From a checkpoint of a small transformer trained on Wikipedia: MLP 320 squared ReLU, a smear gate.
Each number is 128 + 32 x the weight over its row's rms, rounded and kept within 0 to 255. Layers, rows and columns count from 0. Numbers have three digits each. The size before them is the row's rms in percent of the matrix's.

# layer 3 MLP up, 320x160, rms 0.186, rows 0-172, columns 80-159
104:197101184112116093142096162130082185117120162211162159090127146113176126127090157126157072141125129070143133092068159137110167091120139150105121105144137076112116136113121210082116135085208123134134103091120134161099146113093079130140116103
100:087102093142108126152134158152139096130117096160129065140092113183123132138134145082200141089119153142104081092169118131182113117163130159134152129123113105084215097149137212181110142088134102169182122116148156146132109078111125129157169102
104:121109145152102177139141145107108142209118138160129138148165122122127179112142128084199134124084104162099108105112113105099161066137042128173094139104127118131166089116173164151045162081110143119119127132099149166092142172131149128143148134
111:116081142100152166166114100094053178148100125100109134158101100189111066124142180151092106139113094084118155112126155000139118114127133080106186187119085156095138114172155122133140100111141122182179133172067140131142125071117125120103073155
099:189135173130155140148157138043089113152039179101118110167134099165117110144097175137151137172112144126139113061070137134140102140111095166134147146104141112103161129134141136092151185084148158167122103186041138166152146137107158147106129144
103:121060178090129149090084170105127099147105113111120154154084099107137122088137181162138125185168086173169153152113140089091119094130117150090139091202078138132157123150139146155102116128136124149194135091073144066130151068152114156159166131
095:133123122089109087151095177087048126107060137129126088158143116132138182115138147120142075134112111107132104103142211085151103103154147153159102072121135144096130140203135157163055203124120124117158119110099154100143148057103116086140095134
095:110157141102118112150147114132088103145094071143111126131128142099128077150194134131109104098097127070070136129073136140099128083075102136129149089085217091169210114100164127166121113121139122178077150091109115150091148166100122116168130112
100:091146155167168161099078123079131151108093164154109139143091121210097104111125130129128163145106178139156124084085124121126082121161116113165142187108143172123128116147122088158155193107129102167184045064100144156095125149131156085139147081
125:116126173153186109164080165030131140139134114168112101213040138119104158197099107129162093105113105131132141110149142144169218082101126106115148168068125109124128076133114170129168145070132140157111093114130110095151146097094097102102140124
089:122107190148139144118096134109122118140150129170113116103097089125217139136137134161171093152123138099130094140090180113162129173194096080077126180128150069155139155085127108093129157095154065141139161165102134196146103150061135201095134136
117:128137176099179109096109156106139086104154087156056090057160101148163165126126167136181138117095113079138126164100131139133131142159121171098107121169121150158130124124095144143108144098072146130127181117089140142184179115137122163065120085
057:134087162153144110124116118086158119163116102123123130076118082176136132125096157163140124160140171081067106097118150071132120070164107106109146120116142125120190104138152161069072201114113104127191099130086115110124128101100132161123120129
100:148125155080097126086138152091121167079120101174132151146109154120124221120093133146171126168155170163088135130076118120120159161180100103135148118165131117138089116139135162140152117147130117130171112123146114083166172135050108153120109121
097:194101174124138147113116150133153133196138162147129092071141124143135158103102169135107116176181158119120074110083166126155171123158117153171118091168108023120126088124132170084087104140134109079165094096132171162122140128121090214102139131
106:119124110153147142185139099142121162157045158122116111078147146143176185110129108089132129158117086118140142135060139068150114108139128082109102158088141149124103062126124166145119123148107096148150063062096116052095136171169040166144122130
091:135138099104103135135120183094075169128156094137105134033084066125068100154086108138098133134082127091096137114128123117128194106063101117089134158097159142179174099118138165095137161120134089131155127046142062079075140109093093177147137098
101:099139112166095163104132112136068121119136104119197145067153164135152193089139154085180128142172153097135105138091115106113133112142129156084209100113134138145141100139083170075152135155139140167196070070112127084082186158155059136168054115
100:137170113090150094114141162091165104064129072180196141098097107159094219117159166124114192154123111144067105169121137152159106047085100150084148158110148087161101160105106083085149105092111082106149140101110136221127147150124108124139125157
025:136077122154176102142151093110110117179098111128147129143125100163147147128099137132147116146140117101154112107162205126125119067119094101121116114166126108128168075110134122152079148086128112141171152134100113134070154161062113177127107126
105:120166097078125143073125087092121160111087117136167179136139072193146146124143145111106148155150137092128128107141206139139120080171112069130102105162178101172129117152110121121142131114115143100151103167137169171084139086056162120112080092
108:096105114139132127150178152175113162163090132172141105145145086118181173108087116102150077135153128080086105119125228135147140107180099153063130096162128070139118123136147176098077195169131105162185120137099143149136161154149115151186098098
101:194150178171151134140086105066147097136110157224169175142158146122147123125186110180158109102131091152110119124107130157106175136140072138140129172144192084119113126127119141094165141126110113138172100117121128151166170143083117126124081122
104:123129052125181114160107145147143126160126103122168110219079149130147123222081142172114081116154107127137134077076133083173114108115109065097150102116126120134190127152147092165110156117149150159208173143109111112095141173151152117137174114
102:185151133114093070084093156122136099119132098143096130128112057102206088172168088165119141174124187094127122108116178144131116108134139129104104084157136130162159169121116179140135130112099127150185143165086177143093155149084116118092156103
122:104139107119115112171097187156112113101120096137118088155124082173095123127156129116131140191137153104112115162175163089093161130179135150099142105146075103182085097133183194146109117138080117106201158058048151086127155143114106171156102146
107:099090109117141163128173103085104058144143159141154136100105092131100181096105153114146106180139172098137095102097145105152158056136135155144127123075069092206220152128144133126118168130086133146137106143067057147139182150148135179125130109
095:149124147157182126160164110079135135096066087095131085154120128181106158156116107175175101150135103136137111101132136088132117134134074123093124107139083123135134137112118126108127105047153126124101070157061106174166154088144126149083132135
110:150105118154170122119140125124065128149048131132124131131058160154149117139139110105115113126138143117093119139152172102123103140159143126157149162144115086125123087134131109119173131067164134096208172102130189119168099129070127186141072121
093:155151110100123188142136140056111168139140115118140142146112108122132150201149181119154138152101056095142095061099157124121147092187112113059155162122156153145142125079084162131117099124143094177134123121134185162111086082102163096088135104
103:120126127184134128149113097141087137228144165113158130067073094137132128110168157101178122126158146104071112086168186119118066121127099139138146130099102109108153108129147147189085163161069149114117099124080146106165187122175163114122146082
107:129114145040100103129158152126111156113106119137129140136099119207202181105176174189133100113136085049153110186121123144079126138149114143135132151166104140150164109071161120064066145154196141115235143174079164184107134141154162092134169172
108:107088168145112130103112163099120128137114109130145063109114117177133115173108138162123078134155170145195149122118149142126170173146136085191147090070143089120106100097178102163161211115119098118134134138119078127092102170102179138148109117
099:102129087120123151166105131144157138134138117115110060107118146203165128188123171145151105139155141141100104141168141101114165135154058150128121173177097087105168170101220132101091154103120146139126170114085141196146167131135065179172128126
099:095144159163188151146134125056131156149110131162127125153094129159132134167123165200127107122112083100154101123136167092171125109152087112152209108091143172182149132101170130108055112090113130168120177111080149160112135092155113163111141058
096:088052149117162119098149092109103051170073104089111140083137104150112109166113110112115128170200121139091099107080120076100100118091135086131099154122132142124140146188157166133138121133126090081151141138169091074116139069138120112157064111
100:088138143094146143096056071095117100153118128146162179080080158140124095176120139150143135136103167157148139135126155129162158114142120095160131158138155124128152144167167133117085163117101124115108074130105097157077131067125120153126069123
108:131104145130099120181112163129128141133160102185142111116117137128173122180154061091117063133170117075087093120152146170150117041225118119132079114163120104133196146110134107108085155100117143178199156103149125127089175186139084143067152169
102:173129150091119086098117184131059142132148101069136145173111097186161107158174117096178139135119151077101140127159134127118089084153089087067124117152167112137121088114095149043122132105106163215122123121086131181048117122058068114157104132
101:126112119146155156100088115158115111108192149184165156184135024117178106117140171129141175126138153121136118159066147100138089094140092098182136120150173120122177124131136092143118150152184083129083199110078102146153094170170113156123085135
121:126104174096164164118171091098081144158130075108133158161069115173171140162163182134166136086108112146109122196176163093120103086100127132103199137141103122161130106137136191121131121144160095138186143121067141128051185148134131140117070169
105:181112195154193088117095134086150139141102139139113091194060132103141096135134132104165073137143091121130104158069183071122134149115126122110164098162147108143141093152153142134178137111098111184093074118131141093177189136086100099075141157
113:124089133147196152137093150131100155170156133090102144115072091178134116114056098095143084075151093056144124121074141142145138115123106107045170182190077107182113087124106148131132109123162152109172118176081109132097168091057166147125103124
110:099105102148127144122112106087094121151061158086139118147099163099147124145118147134143110129091085141052143127130129147165056119169130122113138112143070055131170050199110153106105096055120072152202153161143139140125160125058111134124122100
099:144099106110099131090148070114155135112140120135174116122094044131154137109150124143137131131170145135100113111099174062175161056120122172076129110191085141206160074120093127141033129147219075129208105095143092143121125153105048120147109166
100:113117171160175138106077182076160073159158138101137119119106058124183123123076154151178151137115140188097099152065182089086131129094130145108123090121086116156197138156157126142108128161096126072204166123090116103117173112146152136073155203
098:087118150072198164130124122098104156138168136074139152158115114135153097117094184138140150097140101142126133135145106089085089062118135128125178132124118171123123082144135130124193188152158115122165105133060167116124140072114171154037067153
105:108120120102161144110072040121082074113114133150203104081083102170161059096097117134155141111139145157133135126142123129164122099102150164069148167150139114167189103157146160128081147118177091139112094098167157104130122074086073104133097148
106:093091080098130134168132110137150126083139110150107078131120129161101149104054174134174118121172175086103141118141125091139118141106129121096164079168131182147198069142141156058041120083075116112137144183140114155083107163157075113111144159
118:151051127182127116166139166186088094195054114108154186144077113183121103120166181102115142108111122068156057107066147143160118108119129090117162131131162105142151121143204138153140127103103150162176132150117097094149127111121134147120108088
090:107129143135145110088099143141047049154127122058137146113111107124124125121081138132122100189123120129137122152140110078151103139119149115156173056111112120173131166184121128106092103142090119111117154134144150155152158095115124208036181150
106:107122106103100167119133153105150183201144123125129144134105110175142096126116130112145110101099147148156105089135175128103138064086140120114175069095127137175121095133116095122120151153150129049195134139072117097084125127106094153043143128
098:116149209106155080121108106151163121104140154086179094118139109088137140139157112123127088163137142123086138122105136187157112056082131062123109154126105058174161097146175186116165193090153081139143068122109171176102116124140136148144115160
103:104130143145123160119062068068079048101107129107095117113081149206118149158105170096141159151138138159122111103149183106120122119093139058100146124084124155113123117161121114157148140047156104153071162063123099118138168060089123110088111126
105:121082153125131123089108124144112124213116090133169132043121130133131105123097149105134056143107170151155056175128165124195117073176134150125106143123143138133143130125137161087114108164140152116186101133116140110074084141114151136090068153
098:101117117149121145182110134163091100116159155116124114148137076134176101125148164154112102195136082135124141138059134085105194123088116142131217173161092093080124150084167127102148134137164078160137205115106142058150100064136153088080070103
109:108124143147135125109153121066126159158121110146136137077078164161158149185126127152198019125118166043138118161128125171104139129093100088062197101152148113131128115112119085141139182151111100106152146117070117124110125123152151182126087102
101:105132117082117125158048104130124082142137100112086122121119076178095136116094135160124173114158142151090093087072162090080174106190130110141190173129126123109137148104172141079143132134109131104113095088125132139128151155199140115105140152
093:125076139148166147101091170082128077103078121148107106113144128211144120139125112146110092116087161129202156084132144070185088027117116074066117109126156109136182058111136222073136136141127136106111091146152153128141106154072107126131175121
140:206124120103185096145119133084095131164123145097113104095154105149132096152156176146132132125180122124115135133157103116147126046133103151127150193115117086190133049116122135164147138131115095121160160078149144089069160074144139168142105127
089:166117173145162144134078159132180115197133141123096131146145139180166083157044165117150155147145195159113086150130127071139159107093074084157097162114119109151131063131173071077102151132099104133120133139142155141108120143107112220079141147
110:083110124153123104161097152142128166175100153148168118079129141127086080174173134150132117146170104108119130123079123114108167110150114123066104143112191110135107030161159173120127174126080109075146115082148072170163159096164109150099112131
109:212131127092202117111163144110076121167070088182123186113083152138121126126058154090080154152166129076133109194103104081157106132144076121087159113127157099139128107190128158158114144080106187171150145143132126149134116177060163156113152128
095:109104146128130117171058093099190136202118152105140132110125055169102112101088132115142131166137179079130127129129161106092144074122145130104095150095123113124099130079137088060047163113160113189119153126138127079130161065158119121165087194
108:090104095176164108142108134134090091134088105097154087116115122159117140128151109178169140150138132091128168090104157132162098080168118144103121169079084100144148095100125182120138125124184128136103115082101131099143171119168092175192023106
091:172115073110163143121061093166047153158105128091163115098089151147111084106155128130179124159133123104152119161106169105155117122156144118139126108088098123191138135101144127107111140145067078153125130118130102190159122072150083143126117174
100:139095123139105096136103115147117145120037146152121141074138126165144117097087156123095145144133138041130070150140162128097163083184136065132118121129119145158107157171193150076049134153172097143181097119109105129149086156185126148129099084
099:108051196218111164115131110124122126123140134107135165161084132202093082111051115089135138150083164104148084143101127153115103120110113103117107087177081086139162041117123145107105154139084065064126154154131140091101177134114151106085160126
098:239101208173102081137087127119159090142030065143151089102140123147126086163107101147166162154109127095114126140140167101173208060141147129133093150126157119110114145144113119091073112095083109129169128131130152117071168114131132155145102112
102:168036166128161126152115105126177086133162162163108111091139070187192104129061109139152126165139180113143125110125184115128181125146128140150135066107061110120131141115159141078049119157194135152150166125123063098121139172188082197121126133
102:154150110127179093161097143165146081114042119107104147079134122119113178171116115128146139128123117104202124074101117054154145062113138072151140117163066098118112134082098103153074154152164055172151097102141081087154135167104122128090137161
086:143136098093149129098128111097138140114144086135103103118128123170108098145070144141170143098138128139111135109152159144076137150118117088142152140178130042171104119086096219128148113154132077090143131135090185157104111127064099172087115105
103:098121171150149166166052098047125089063101111073064140129120145158172104205088176171181152141114126187176095177078152116127102133078108102109187161111138172119137114143137141138130115159102098139086116069148086117104150077181157134143110144
101:153120103111143121092132113114140102113095113110111166169056145151131151142119113123209142165120132165141110173120156127083097133153101100111120140139144100137128145136117116085054138146167141116099125177107103103167169135102127153090113080
093:198143107191091128113165150161111116157180151173129115195104098152109136175130117157112121120096176086070108062148127130103138121128113099092077146150088105117226148122127135153135158172046138100160108197109140161107193074147152132076097150
103:108085125155160149137145127145119110146077155151096077155102137126105177142061175080161118139112139167106107148130167104165147132137111116143164098175139082164117128150137135086159138125097103102137083049136146153079138120123103181151079116
115:123132111152182134203113194124091153122104100140104103141121152125136120174094138120114168137156157161115111069124142039118098093177122140121162156130137090175138121102144085125147168091150108106123130078081119073103181123082121119114084122
114:143052100139160142122087097135176087095092077105119127158117092142168094101167161081147110121154146119149134086101147085203167100217141155110098111144146159152186129087178149140101126127150103129124066133139160106138098131142114119082086134
111:171063174104175140115125156130146132180133128112140136136121090181176110126133127092118106116182117143170133143079146105107117132130104132112134145130089122131155125083146099134142163110198096182121121089145081081140108129076082133114136169
107:150127118100186161172060079068109111188123092110100111097103153120178137174101146171183102113109112173150146185131180087155155117090119119106133162116100047144169064088168133104129160131090136093117094110166063131137155117076130179137094095
122:101119161121150139128100110168127129111089129126142115148077130172160126188143225120164091177171169138114141130127120123210093097175109099107125132136097063129079073089152098108127170134080122093156092111127103105071177104101124203123076118
101:079110136168176162127150052139096165091097130091167123096135073130094121117059128143149143138124107063129124170113116110121078093134114087140112134121108157188163114111174143166170161139126128099101087084112112069160146108120106073084066104
111:162151189159168096144145174101080094159144109186146126164128049139153089153087103172180115108144082117113075177150138138153153124157108127153142095146071092179140146108120130107131157108140110135152114100035102162139101171108135141099107157
100:157126187080094109128096125150098088117132125114183151143141133216102127189169178057209147119141172114145144108093136074153105092125144056140079141147125106167166162091127105120116158149182145185133086094162148159150128127151132195114127133
105:141114146123117100115101067116134117107127088143104069084029125130105093144124129102129082104138161134121142159134137137173088113127128089079103156110123148191135138199133165113101136128158129195134168083086162111137187119129138124146116181
089:116113176133124147101049135113156046148115145113134180078143099117109103169117141068116083147120062146168135080148106083100061086139081088140050082108164122115152092100163112090136148150092083117161044132110147129147173142060139140084149172
094:174105163119160103183142184107148144111155119178091120131110153125111098178080174121219129113153156088129139171131167032163137099191036165133151146105182093211141144157119162101107132135116133135169188093113106115169146106140129101147121131
029:116083118120173070138093154128077137148075090120179150100123096202146139133117148123172132113124132081124121135110181097166119000167119071081145126142121090175168101151134164107123156116148100147160075161109114115091130097130057185109146105
090:081146167121196111129083183074130064117136152197110151126151112157122078154127110126169199181167126120174142130117159100086125138110139143091111155141178073183111093104142135156142120048138123115171138054154093151080167128118108111134127084
102:126115154148087150186126126107137126089104143134127184146139125133112151128125217138210149158097102148165115087114125107137095077160120103136117148159157109157166154141157164131152125121161114187126182087065143155084146043137117103107161155
104:119117137090133161109129147103153140123123117117122056127103138161145095127107178141138175124109102131077082155149142161091161124180068104098125137128096080115144154147181140181113176087145086145111149092102151202141106074087124083152125105
114:124131132129186150168096131151129142125112111078101172095114140161169139162097153168158074129164180148129143099127154117154187088160135135085114138140083119137169134111142088076084145076177167195194164171039161099175141133103094096104183138
116:137119104127176151088086055101109123092144145158162108165084125150115139093135141136185089198153147105109164148130157130118168131144092104083081063153165107125106108159115160119082179080132078103137066192118165109078093050132074117163126097
107:168116178088117132124167105155157165142126077122131085156078110171143101150132131160105100092153147092103111104094141110107093052167134091119096132162135130182108138076157147143034126144135119113105125087082151147164104119123117126125129130
106:090099118139128106143144153118119145156105119188113077154112139129158112091099226161152171107133117128023086162129128040147147119135076159070128152163096096169124036132114173137153120118099133139134103104113153190133139143151096108119159122
101:141109119132113115135155104079130089110078122119128117145139138108119127138144197180143112173125181112066144142144144116155179096190137156114116135143145057160150138147131152144103183115122142093178068121148082113114120118088145158113135061
034:147060167132149129136089129107078091139063098161173116095086093169159142157124124101179076149138130130128149126141143078123138077129100142109145116130136079169141099114142146087092181058184071123169132098093122108135117091098124153111104080
098:136120161137177163105120062076144116157108131152127143115125061176113068098114110140179103171136098130153152149132105088134112109083086145169153137104136113145159122119154112076078150126117133118140094076122058088132119065071081148113091108
049:133085149100160097133072106086129091148097135132150141187079093157157151151084158119219114106145190127116106137124208077156138070144113125126212132103176098180140110131172150136108174115132087134175089128128112133121146120112108188123104112
103:136130068095106110107119154168071132131130079110182091129137112092090153110130104140111091132110163147164161118174116079085158151149098097130128115178126063133141075148159174074121174151138079077202147072077098104103154136162122107120152142
027:138084149136114117128102142057106071175037105110115143124082132173118144158128143083160140152127152096147110141128160093150234113160116081138137119128115127156190056090195154116125190046137071132139142133097154097114132116098080153143099163
114:114137122145096127152145110138055102108164137147115110148117146143102159099102161102197037160145162093112073153148231097143150104167101134078149087130146065150130123093163112066144152161127136118179156090115119068118203157156076151165121132
090:152103149165174125138135079118068121183030122124102165184094141170115123137126113146192129111150132121096077144096201118147107109127136092118122131154110093122119085139144145074095122123117078140142128145099096145096109152112054110083096073
112:133102130154171111165078130131138082151112114136095132206151170130165142142169164139128145138110113157062093107101146136131112118142132102033161161132154124117140084106128090165149154129091040144140128126144082137124115111113143110138084146
089:106084113101209107099130053128142134103146134130154146130143123149188162216073158163135121111126157058138143149067133079166129093116116074112139154129129099195177121102191177126141169137061077104109152074134073149170197124122163112153116153
112:085128128148157104128155156111129128181169111167149107137095088144187121097131163082149115138115147157096072191102127095105175069174099111067167132111122159140135085146181118140114178128116119181128141191088084104103194146080157163113029086
091:149145196124159171121100111147133051140134150155175134103110118100207187146193156094128085133158135091108158116096148153085116124169110080185111111122175097118142059067186133098108145143125082139130106151121123138156115108113141165079158089
101:162108168114230124166127119100085093121147118102089127116103093141172137121123142159126174170110130136144146184129137139071135070163137140120090129149130127165155115123150155180086119124106140101160125145111094156086130089110128125132173138
092:161127150176185141165158145152085129088134100109104110152116125139151135125133160141146171151101116058153095153138110151093117047225111077122139128145138129183089158105132112141133109131059090108135072103067117160138177111076076099078140165
105:179134125109067140145137124085166086102090078144089127162083128117180156157130146177104157126177168162149099093075188170166162151132089092122134168177126126111179131127152191120072159154139134199155138127128135134082170109146137101131102087
097:137126141172145107118095110100080105119111130162091109116110110133227078130088145184108159121158122058072143091174166140057198102117127112131105068113173132149176120111140111058120141155057116146199147103090067134117156144182180096136138111
086:123134131142090143142106129109169066142148093107122114083150102143097124090075106118211191152097106100060103134144221118122093096158136124072139072071153105164139117109163184063163148080157088139121104133153184139124105143126161122066111179
112:133107146092151172100159089097089155129122120103177109122139156203139171146145173145173072146128133101123103066117166117130124113101096091144188117168141127114147092138134114095138243117113102160107182128147093127128125122064135105205115103
102:153131081162147130134107083147114119193133135186192138100119095176127124133127176134102165123152098127132139174156140080143112078127096154111105102105095090131189146085118075116125145074166102142137125158064080118149155151081127175060132099
106:137088105143186125118114139154172113158145097117087147120098077136122108157135097073096088101116189121136091134144134121174155056174120067071079126131087062119127105069116137038066183097166093154156111123159161088135160128099095167100137150
102:175145162137126112128082169129152175136139128170194136102147151133136095180167119138160079170121107161092157149134123107148186055118141074116172195176152140124150128203186162147153118138150074151142117122147151113079161109103129135150093160
108:112138132078083151130112123067098165167135176167177105102106137134115060074112213139140167125170133076134113153098111145129085111142101166141199128131141106185115150071132110064175162097116123095105103152138121149099096111179122124088123102
107:143109203138091142154137082134132143108175142104104133095116151143123123145092118109121106104137110104095082114163124129127111115094116149089173104142140111114133132081125135115164167151100064066181110134092117093164130106140134127075050108
078:055117109089144109155151095103129155076165170126099062103146132129127133180135123108156169125133124110176135131092210135130136105116140054124145199162131178222134132092110102150113138125185138143105137110140138131068159107126135095162079126
099:194128152127098109133137120161090130126069121173122176069155136132132076181123160103119154138140102129089078106095136069102155098148114117107109150163106121190146143150151150095164132125164103137128088180112164184129117124113082181085105137
099:154134162135137105160135184105146112082141126160078166162042094122143086180107131097155142088146075087142148113120157154087114068141130082081205067083105182131167143111103111144107098161109095209141153180067173127099136113177101108129146117
095:157121129084142097124152102112107144119055123148176095145108121166174172133179137171118070156158117064130110139063220127121145150076109072185234094147198122111128124082186098119144163125074110140112100150106134143164140160096116149154083113
098:122149100106130076108085126176145112174096100138092168131151102147123199125061136110146126144114169110117148093084149121111136104125115084105093086125122145144139142124144100100147152120158101101123127159096166120122087121147112101034113166
099:208077124121078091144113180106123121149085125156140059111134072155108180160160095142133157152131108123089106068153167133171106057135118143136115173161135133112151148052127147158082176122107063140117080117134139118117150137093120087146131136
086:113073193148105123158103143103146125121115122147145089168123045133099182098105112098144160097129174133107065109140187127133090088143143094152129138206177120127192114101154173128133129069124083144154093145160146150136103096135157103074087130
100:124113149114141149127102096133146150189155138172111118123088140166152130082118197078205096129173152103166107130152125104159061135131107148097118144064103119170213138088163114068097184083087146091124164177068123176086087113085074137150125172
097:111127109127178078128082131137162127104068147118099078099111121154077103174149135097138061127156176081102150177139142103136142115170144161121155134070077089159102081123138112139104122145207075121148148067136100130091113150148129162172136093
100:142093188156136117109075123154094123106108147095098113079152112095107108133089127089125068110119133104135129103081129075144141091162136111132081079112171072140191094159178166092115098141095132090178097098147119169101181165065108122132124134
099:120109104081138157125113114115129116176103048090136135104091159140149185111146162086085095184162166132131129129105129080109125129128089094071121134138148099151137151178147111189112150136144169097182084182082124155132104160142131161129162094
081:167115155119157130139114125119158137080112135099166081186143118095115107127099140124173182134145140100131113178132147169117099090128140129111088142164185124133147150113151201141183162094114100063174104141112182190111093107136180128140129181
101:152136161114167115121088115120138100113139160101131157121146139181115165218064127139110097173160154124119147154122175112136214134117145142131117168095150119127148169099113112129098114139133157100148165138118134144121160099122086131081086126
104:198140143133151097131150116139101093154152141133193095075137144132169157125124122172123105161106146140131127117143131059148143075129107079156090066113174144163154116174135140137072113112106084091163137072131140124118138124158095148076058147
125:139109100135157081164134169122078135130109103133176157139032111139122079141138146094185119130171109083145128077116124120146192045184105107139163084086116132131131066095156143146114130112149094083130111205086157148092116107091153133122147173
127:146106120098156097141133097095111121130078144133099089071103114126125155172124169088164117128184157017140144152082147130144163064114103156095163112113115093194169141100093105076090187067088102130103091101133139095061176196075130169199123115
094:118066166095198167127159136156140146203040147115151150109094061148107166084132120131164136149183211157176064094099148078125108164106164124096191140105108136152137075125168163136084113100103148112172093142164103101144139103149087107146162132
103:169122217130111134115130139150027108151070151077108121051157115109142119132160122149092099181136148107147112144133163125155119119151152101135148117127181135185152105143180131093082154040093094138154096099102055126078110145142123145069135039
104:097101143148150105080096120082142111108061188194124158082118163095142103194142157110151068156166092133129133155093137163113180121117078075150055159182106148138176112135142169110148108085148113126155148097103113129131162163135134169165138095
102:092072125106136103147131107051139100168127070117116086116132113168131084091041129131107064122107109127114105104040132156150128131088080117122092081117215120145157078169170154153133158086131128128132079122114147152082093100155150210156147139
107:129087135166125179122099141119070148082126125131086133150100082157109096166124159168114154147156115074142165185087201136134185118191148134103132106142092139165095143105126122117143083096146122199190135078077189126135168128134112116151126149
042:143090160132165116135125127103113074121107051134137089126112078214195136152141113130144089162086140097173107148120196052141139091154088092099146161134152138160165126151157149141127197075167053161142144131089081094092167079097109142105099102
100:192124187148133146152131072096127139132135137169135083121076105129104115120155102112141147123107150053110107123118118114126142089166143156054166107075106105141121070105110113151131139169072162101178049109116101063140198129161145177139071139
117:141101200108187105099041103130149147139107143117102138165086106113166100191156165178154158103173178114158130151086128086180172121145126159139183111117202145160128097195139120140152138124175099189114100153136090111152191078126131129132121116
103:118101092117145118148128166062059097096120113115164140145144118168164165092104138129153087089125116134147122164131174139113130037112137125127146122056142099145164091158140142101126133176118147084145101138015117080146107158108111146076168141
112:111134166107119120141125059148074098119042135105176144100102090127159162155045091119164132177134120094147120162140123134120159074120112085150120153102120061152161090154129130194150160143079101159182105099104158108105132129131121151126095141
094:186117095149173156142116143145112104175112160124074158085100157157133133138060136110127119092112114133116184153107156107170098130129115101092152140132143152168164064141143175172139169128125127178082126058063161115182122158121137135120135172
110:137165165108128161188102157159110131127070164138149099118088110143114118099157133096185111177147156123102129101087161137088093135122110094106158202132131076100170111149145165111119138115143149158143138129071160075103149137167118153126098153
107:153091090143131142127088097106178123133077088117145184176134052135119128127118179163144140171114089088065141074058137019093125108132122082129138121185133132121164146082162139153058117137113065125150099120127088204163102098117115116139147102
104:101095106082182106142174108118104136139103149111178187136086097224116170171129134133121092173169177122152156124125151141179106130131144139135138193117115124139169112210116152145157154184164158094126166067103105058129149114124156167093084155
092:160120096098181156108132192084108085123100086136105151132138090159114103118132137076162159095130121140086121142146178077166181100166134170107138115093142103086167113158124114104136154134107174123192143119084190120148130155129129121089153129
111:120124103112111156150138053157151124122110120148120110134118059147113159079089149148130140189139172070100102115099118119094081004153120111196143127094162130159179137100152146145111141163105053129150127137130123160083113108155156132080159110
094:156112120104104110140126165118169150106113138106120123111130107159128151121157103151118174169114130146134166101145147163128144035100131067144131120154101133147122150117134152124090238126214061188112125071123149133083142105155114071151093121
104:145128124137165144054112119140124117158088094113188057126126117148115109132097146087184123165096135109169149180126112114153122119168088120156135151117101104149130135074101155072155169107162061146183115122147142166103106105124129095083161140
043:152033128152154088134123129083112117146097123122136145088079079187147144123060179135182104140124160085098119121074140069146137073186093104112132121144120120173140081126184145133114193101100120127169128138144115112092121145089089116119092126
121:071105067148178119105120152058146126093130102175113106120106130145134164124096103072143118136111179051134081148145191090116159090116128049085132115147139171210194139165128152146114135157171091152140101141152086095109110132128123181142074111
041:164113160137172106144087129125085074152044085165179156122140167142133131155101116166170110159158129052130116097126179096159154106172087069092154096128141091150159074133173129146133159103131100099136077123107114104094158117059121158120065074
088:119102171148156118204102090133172160106148155113143096083129127125106089103054184135123142143160122156116118095103131105116069120114123097111116175206087098096174141130116158124131149099156133120119097110126191165137146088121105114135070116
108:118100118133181084153087166114115102109149180192118144151131094115099133123028121074117142179081135103173126112075134095136178118142130147084201106173178094142110122093171157142194142095148138115117106144123137120098101135122156105146044135
095:166097188113145114097168126136123136103048094105192107112138131130140075217127124121130114139111128164100115151173118151168122130184139114122135156116192128120207111087165172096140128084104106122177125146110099171074147107128117132104139099
109:173149154145126131132112166151154152150137184089204071071132103201162162208129128175115106194148105110157077130089143053127136121112094145136105149076114112138132092128145108145164133099176115143171149119088135139138109143102082105112146101
047:138038163180169093143126116126099118129088096166211120101115070181167184167111164140136098179132134136091142106150171076155110106162095073080100108086164082194154130104123166112130191086139098158153136099117131130152156127132106135133147122
097:133132227124169131136077112111057149089136156110136112134130157192119136163108115102143130159131163110158154076076118113136140096101115131090118103062083141156118138132151106182075205146168125200116062089148135145118153099110139170126131170
102:167106096141137101164117125045122065189113098162141108146144117127090193152128125103169146158098111106131091134130129103148197096202125133098124115113114092110156129176138130170132117049137143091152105149149150127154137137118122134113057140
078:155112103109092125176096135119104128082111111113160105121143083115140130110116093134095145168110139153144148096150138142105156114120122072123097137135182169107135135148139150158147137145147146176152077227173167084073100109138115078154101107
100:178103130121122086143178105097107130117076062132202096143106104139132106159128131097138106138125154110094094061098133098185137073185135165123169146075162077120144126126140162163109129100146160111189132120093139089136111101094139126127135046
104:127126142204103141175090073094124103134078100164200074134115139158193130145146184138154120148151126107102153162099173121125137147228130168092152117167168103148100099137098162082128114112149095136111154153085116128146167146108121138098154121
100:141082123141118101121078135040122141088084112125094127093121155125157087089180229131182150144099123168110076088124164098100090129116138086139116136150189146194113056091129140158117124108173127169112145123153155107105121091136088143102151098
111:157108156122121162149108139102149125119057130136150132101145145119104113184165117112120092182101114125106100058102133112148143133174084149054170196150207108130114117145157123139124151105076107157154085099124112127142126177124145125164061155
093:142150114142115165150152176126188107152117127139154086085077106149213070141128126076101165117103124091123113175127118097113174111148123110118066103119099094133151115066110155143071149134050121156135064119127128120090104090125167164140095093
106:179122119109108114104096096186108120112099073186103157039083143115124094129120185166115183168127152125133117124079143122167151139119103102096122113100114097091190154143114169166128129117084090183165122137095148084065107140134141127160153069
105:139133146126101164170140165137113132157127125143161164152117120136158164117110147112137085184102094108119112123112156080090142131181074123124148162167083066133185156077203156049127129141166146157185152093062132160121163109080131111110116075
111:152108125113194089126095144135072141192109140166134159122126076112158121142145129135127125101144137076118148174058122138152164037132126161111131077122156045166136059107194092133081140130093132125160182103125134158085104057152097158112126153
106:119120165144183158130138108147102125152076170174142145082096165134147179098057156088126117215109158100168083106123173140115148122163132081127139111117064104106161079188112133124115217135103133097191112073073141110109159070177140167108136129
100:141113183096138142149117136099078094150084142132158129069145115121170143129060198174135099198108138112137096126073205084163090100138140138152084090119177140116127113160157132112100168166173143165140145116159189109085125093173133234137097136